{
  "n_head": 9,
  "rope_fraction": 0.5,
  "schedule": "wsd"
}
Each number is 128 + 24 x the weight over its row's rms, rounded and kept within 0 to 255. Layers, rows and columns count from 0. Numbers have three digits each. The size before them is the row's rms in percent of the matrix's.

# layer 8 MLP down, 576x2304, rms 0.0433, rows 192-281, columns 2232-2303
102:156124156121091081120109098137082069126153140156127099101106164069112123158151095142134125134165137105112116135087138124128129146100120108124092127103129161107121167132117137120103096076118087118153100113098116149121
098:119139143139117140090166107137131094147161164115130123106110094119142138157184144096130149126127135114092119094153128152132101135180180123158110126121112115121121140216122063129131082135113098116132107116105095147103
100:109111155115194173118135152116134093161095144074163142129112139143118077111112110104117091158096138163153106123128161139141111149163147149100136137136127111189136142150131097132080112112109143143094139107143164096131
095:155130123133139103113073149115104096147146079124145162120114142150141122121103155185125135176146167114142158135123131158146127140114137128137151083138197130154157144137122175091102102123106139142107147130098096148089
100:109142147121134122095131164122170140134153157155107159143131130159116148161104130158132161162128123134103153142112086106072158162160134164131106153132118096143135073082092133108139121147126164163125117135121095129132
100:135131087127131114135112132138120096119145154131126142122095146117096127134130156183096129131104097134071141135138149080145144123122077143140132147061124079140149161162150131128074101103097177148133156118121089140161
101:145115097118113085094104118100126112157124134162125119159100128159121153142144109110170109141113130125085126148140120156116130119131146122144114132087109071116150060167119127112129110105136128130153159096130141174162
097:157121138152106124120141139158101156141142109114124098133140119179135138149133109128108114131113153127125146118103123116152111127127111114117108098137139164117075096106144121115128135096145088157136127125093128118136
102:170120120145120109115166149110093133119137117094142120112138105195108103133183168136153126134120126114111110087180130134166122166153125113134154133138136139136149098131141114119154117122095137120119110152108163125172
098:155122109132141078147111166137139106147165124125127094069122104140097139129154146185175148127128103138154138113104132138070158162102120113103102104113121088146098125175131135126151194124118122095112106133103158093132
102:108109088093107108115190151111081129118145135160119116113134092152161149125162125095162063115152154168152137136094137142134120116090160088131145126119147136142128124161136128117119131107086164101138145138118134096142
102:132130122141174145120127155128088139086155130107101135151128087177152118108106141102108199141112153130120112137137141113136124113140108093129108079126148136145122189160122098129113131092127142114086138126150126103123
102:068151141138135087121137146096159153105122104180116131106135125093145083102158163120118146135139133096137127129089127111124104186126121139139096167133106123074112113104112127092124148100129119143113121112097124114097
102:107120123128120138119150126137124154113141082183148191135109089103139120178141114127097145134133162148127165147122118153163144133112113123094159111087078121127125083110122109115114157174135132126173130157149114100101
101:079142142129137143102158137139155133122176084091137121133165139122110145166159155125156160122133163133140141105129172164129117120139142104123139074113123109117121145101100098128121108172129122148152187101159151109113
095:127104100127105162147154153099103121119117122143120115155108089134152099110119105129137166154095101168124163116110131105174114132116121121108135104088147161104129128109140152155125095124148115158137154113148125145112
103:073111125112122096136118105137124058056139091102091129129126107149100126117153132141126136136168103154107123103136161135079137087109135091153171137108168110088159130159094129117136176126166099128153161101138149083136
094:115087112100125106115156131146106117111163125116102051171106135140154140121096162171119156124090079139135128113194127124119105123161113109094100112148114166114108128085152104143114148105166156118122174149166152116156
099:102116095117145108144118130068121121131142138130091103124103120159118148107141136151141135132123131119141160118120114119149148100156134138156119116125158155125128142116114168095125147088121112128129088136105118127119
105:086128105141126099112138180174156090129128138110167111087145130144095123138141101139162106130126138140109064103102140138089138125116114186176126142134113140116144118112142140128159101151130140133150110151126113139162
100:124127074133130117104149152095122139143142131136108090193114153154087146113128099127099098136079139074129097138143106133123119151108111140132082158133164135147119155129098131099158124095082137119129114077136129174163
098:094109100118152126092114133137117098131135114137118124105123088174131129091124188124089134135123106160121102134126128127151127111106130101112118095226081107159122132102140123118078131115125114141082153106113057137138
101:146112127126097092133099069120141134096119127089093101118115187179118131126094109168138102111107140122131142109151130139097104186122144138135104156068111144121132100123146130145159151120119089135162107116105120138102
095:129149129095119173099157116094171131083113111149145153089121115177124143100123142167106128103082139151149129122110132145171106111121119105138126154137177149136118162139098080094108133137111111096128125124126120137145
100:113105148112121116148127155118149090151126136115113118169153165134105154146080144120116129124151105125098134104125148140108128097121174128145124119098163117117077086166134113138094095122129086127162145120131109126122
101:164119132117137155097117084110102115137139132087128156107134121088133106120113131121150096082098151114142142127119142135120162117085120153136111137087106133134136136143083145179128160053164151149111142124107107101132
098:112161121144117128134053104132160137135103113168171120151075075132142087159148120118157147118154130164117134161122118135125109120139161131162090147115135138119157132132111137131142149208135116129108140143069136122092
096:117089154139136162111095128105062147121138119142108168143124082145150177094131125138140140129138126126095120146156188140090119136099177133152105153137117134116119141107135124101195204130137171154145145119147106122082
102:105163176144158101134094100153157123118207156166158145070141135140120121139122125128132137121142117159100126116160093130100111141184128144131110141121135148163115159145147139127122138111139125126157129174144146162153
098:119187131111148104132104164135130112134139150112122178143168142095117124125120149103058144122151119124125127126143104155121089121139114156132184111113088125139132108132128148112185102156152094108132152135113135143104
098:177164089164125174144103148102106146091163145121074131117097154125120123116170153130141131145161125118140166069144146159091165140140129140150151156131168161146103099124134097142130065124123148100109126150151185125228
099:084145158111049162097131164104175127158172123140112094114118095134140159144112124125122120090100156125151120096132094132161121139119128139097109094125133161191124139129156137154104153121109134139140149109099104193123
098:090103114149148107146141099117130137096085170112134103125141148105142103156135129149129090135124081131110111111153146159139082096096129079092104125134121120126101117108087127149087148146121138119096114095097096128116
101:098129112106122143174123162155154088143139189103180147164118153096119089092156111155071169098170076119118117150140125155120102125079154133107110149101114144083119093111150137113122144145130125141105144133144156163159
101:130099148123123154097095093116096131128157122112127109137136071116106149110114127141108092168146109153124099116120106158125151103095105067158095087087110119125138153125107125122136125164109139109122130160085163105123
098:102109108106143119131103162108081218166126095130126117114149112134147141087104087107148140130120134128148143140117133115123132126112160113100119131112119133116111144174139098161091091107162121166114129108109167120122
101:158117134130104149161141105136122105153127111131117117112133159076140149168142097092122166127123145148132107094095123095136134109161139108147143101146093117127174117109125155148161162076141142133202152127164139126124
102:121120154143140105130086151142144105116146172144102197157137147116166160145184131086104123110129101191132127146152166119171077114177105104091130138090109206073130143147125140137148149113124130144125151105107143116129
102:125094087095056124148091119093127149090141137127142151129122128140126132118134140097087153125115138149122125142126123110088146133116115176173109094154119168122147133165117129140121128150091105106095151092120105103126
101:109133140134133097126089133128109124141136101131163141150107168101123120124128114130143124142090148161145131081119109128114138138137141115119126134127186120131047112135156122133152131135150098115125121129135155119076
103:134110115124090137140137134181163102149144135151106126121142117115145129095086128110095154158117101131117111152110096138113132145117151137125148114102098151163129151135127122125139140094139125127108123151153137153165
096:139140102121117119105142126120126142140114132128154157186108111124164141152126154144125146139159165149176083153110107141119107134113162158134115110105158107085116139167124169128136117154142118145130129120118123127139
105:123130116115120101072113108076134072135134107186102151132129174108140157149116079140133123124122141156136116142077143102133107152122148122148119148182129131137104147113130121100127102116142133099151100090100154156158
096:145148188140105109121120131085058147176127139118177141104130083127133141138144138122128114118104163109153147161137150130120087131135094137116103141109125129143126158115083120159175118102118166131127121130124103132184
101:147133133120136106129123119134108125138176117157121121127102118072135126134127122104149133103148108136148125151137083118099150151124121157112145125099174157112138083175163093109131135140144151154133158105093148101101
104:113120116136155143182142117128120139107127115172154123149110143151150111133097140120147133171129098115116126150164121136133125101158158130115142112207086109142111118105148123184103137081103117122124129127136182115172
102:131137140151120116106116144120117162122120073117154087146111098145099123135116130178158115169097161122138147128129109102185124094125160122131130139113106162168143115138130141157140135056110134173161126081131133118145
101:146113124078114184130128124115148158095094090163113118121072102150156104088095091158129099126132117147117150129089170126111144145153175157146161117126144163128147118132121130086119089170145131112183136125152141126163
098:152103144125135122152113117110120114107116114128116109119108101129121096114120138116109104153120127122119140125155128136100129116148142141118118139152167133116141147119130136131104071087162121068126136125146139094132
103:129121134163123119103152174136135141104146146103137141092136086089110087152097113128142124137110150160185128147138160137102129143123125137094090133118104142103137133106117148121112151170129135116143165117176151120143
098:118133150116185114113148114126143155130113084133093137108127117131123123124107138117176093144124085106127126120143106103125098141124116165161120126135166133108127129124119139175129153117103105119135161091101133105106
100:121140166088102132130123166078157153146160144137095150128096178120140110135121120162127118094159137148138098092178145117093127123161117122158177095137115148106127155111115129095124127151144135129109152145130114101135
099:117136096121119172152111145110114115137115110155113148098146162098130150183146122134118136127100182111113130112117125119131118105161150149131128105084161125186121108106150122146130113179139118115135160158125118078115
102:152118123100082135154133158085145133155182143144126141125135154174132142133134137127145119161100123153095123108149124118093112158167092149102134133108153116071119085120130116123105152120149172116130110168159116101112
101:129110155141140115146103133155161103118190141097115088100128177122086119129141148132120129109073118151171144125109132114134119155141127126136136111101118125075088141093111116131102111140124148108136088101103125106083
097:134149128155154112100163114127165120120123097208137144120125102105130137098132127148144151100177098159104140154129102131119155115112144107126162122114123085108150178126118141146081157110142106153155122119136141103099
096:151167091120139131135098168118160099154098130153129136163114111115169149128177102117123155135122122101090137137115140119137130145109117128183116154122122158149103155103136120112139149125154105142174155135120106135136
105:134176103104139111126126126100099114137161141158120136125117165121079113138144137134152107135170137123125115147129111125124115112118151115137116124156123079146171116107127126140177132103149141145119140084150141161116
101:106148113128162105124156149116111159126113145114112184111125111121204144091115098150089125086128150135162133119110099151104132124126132110124137127140156110126130188133165137115139085104112138129167158141114105090135
100:079159084107080100149109101164152105116145103106103135119141124144123110119135168081144153139143137170104093154145121144144131110118159104126165138157172124110140126133159110144147082132149117143171131119147098186104
102:133129124141150150087134104095105168138154171148125077102114115146128172156138093103135165100125162145118112150124140128147104133089084126171118116128119159134125131112092095136167160118108148144084117117117150170133
097:106143145133131119147192106145132153162137095081167097142132104152102084147141108158138093115109134135126122093124091155184158149145109114109131128156125123125127119145137110110139079148149178128101138175114122114163
097:172123166119145156123160158110116123123116097164165180145137126096098117150167099177140151132144142124145145124114157113122109156133164150153086126130115115122185130079106090150131198121170117102139148109118142131121
103:122116136117113136129149122054108164165091140114130128143143123121146145116132128085160130133126102147111118106119126117153142153116155124109123120138160104118121129088148117145147099173161128102141156169133101157143
099:133133099107130102149137177101165146107138150077170129159133106115105124152124102098144114108126178142095061132083140102087134159144110096137131120148112108121110133121156129146132155113141141132148139110107146131165
101:130152072126074100122107136138148131125152136148101104165131129077157151140132137099141119147120102119129103139183092128113121165091079148143113140161122147130066095098105138133114119127123124109127148085136109092104
100:150123093118126095117059107196134138142126120115130153145123104050094088139112141137126118157083113091089138142122100140121129130125125129121153113121095173150132127107123111107149106106090130140109120180093125140127
095:113111116121119138092119146084105108136131111136136074084128084139137139144111126132131123122164153095116146148080102111152123088132191117137125208111119111154121123169116160135123123102146127143155132137160127093133
097:134115157135120128136132103121133144148121126146117185145136161108100128165153164101134148113110107164135095114136106120123143116160123130110156109154168123149136145127158108180163144108124158096079131141141115124142
100:114154120149092129114175114118166149138158129133130094106117127153092119129108109110098182130139128149129133109126163132137118135130141085109096134103099116163139097148098101135120101180126149137072115120119146141172
102:098114115154087143113102131120179135118121102153111164139130058160140166127096138143127124142153091092126130166129112142114148122110146074116105093117110129148156135117116111140124098097113150127136149150175133155096
101:129133133136118148120107110167115129129120112121125130124133130134153157121140165151172154114110094116122130099130164149117080171162126123091136129115096149116135155128080099152136179137111151105110133147194130137150
101:129101125155140147135118150114101130124137157142119152112137127100124120125151126138116117107189146165160127118132130108120166170167113129115120128125174111070127131079078119153107117099137102149131125101132115131108
094:123144111114132109140118124116173134113190158122104099119137132143101108144110131108116140119096156113122134113168112103083127152145161120136097132164137183148136132107104134095192128150098067136115121090109132082146
095:138136102153140156114139122128125109154132103153105129179156110126085129174115107139124105105092114101141087125113120118160141124093111125107178090112163121110101087134146129133137130154102144157147106101172123093139
092:118103087135133121121058163088057178164114115125149132139142140094071125136126103141140136136146144141094138146128119130094100158144163128142133148123118071086145069110152143152069109105157126097119153131135128162144
103:121142109128131166156123092115102169151129118137158101108136087108168129130096121105146119120140155152142109107124130156136120139132148130160104137098165133145137084099108104105133159054143135115097141135135138127121
104:142141117120126120142154164108173163137098095148107107158141133160178119174104159126105132110145158136159137108124146114122047155134102184097100099126122106072103135114099097151120141154128087135092130132110130136136
098:151079107097144105135136090127086117110104127130164091126157152140146134106090146152110154113084143109140104104156120149147158097128121141134136120111146122123147104111119144154111136105131189133136158102124173125127
102:124123092162146166103191138162149132146158103099105109106132137134148159098140109170153171128141153145148137156118138125145150138122141071188123121132139167120117108146092130139111112189123146152120120120112137149131
099:124097132134150141183150115081112190128088114145162108125140090115132104086135155132141105169122131136151141116123145107162113138156129139151144152126160098092085137137126115098127124077099157097132121123168102116142
102:127106122121127115145114088130099066162069139139156158116138103085144130110196106155104164163158134124199095096085126133168133121121135133123148122143119085145128122114140114147076125120134047103137105121146135131145
100:107135113109182150085129074129122128096093106142064085120114099162137194148112147127129112154134150124129112126162111154147116104153124107135121130084124175144135124147139167087147122108122117144137122184135141142124
101:149133148148117116124110129064156118090165154151074147151141114117152136127148102107120177111111106118174125137129157145137146087118117106168138157148117163104128117166142131148122183088128112117161158129123156107096
098:135107115104124126111141119135152098100112124135121150080136143115115120176143124137186127152152126148148116131125149138130121110122131159124181147159123123138166127159058125158111113122085139095147135110117122134156
102:090144127136108141185137162143111104122152114100129120146132109081124163174092096145118177175123127134147111130148117110173104113117073167125135133121141141142116122116122137137114129111153093103128153143113155182085
097:096123105131078129145107162187078095124123173111170131083122142103131090095111145128142181118139126103138087134111113135159127143149144123126133099130099110092121087152132150137116149129147113133124128105146103101119
103:099148111162113111101140116169140183043100130114136144103136153094130109135154123150085113117094134107115082101146094122101110154110123156142113117128137163131103103067144139134092137123132071137109105046120146168142
099:132136118178122155122151174124146124154086083106162099099161130142117133146150131131155141130097110140136108106144107182128128142115097121158107169137120114152139143170123149103134156116153109138102160109136151118161
094:120117123167124131130133134167117123138122125139097131133141142148145155135146101143122126165109141095089116115147121173117111087130124131129121100143148144139137131168128101121133097124141145141132175142143157143109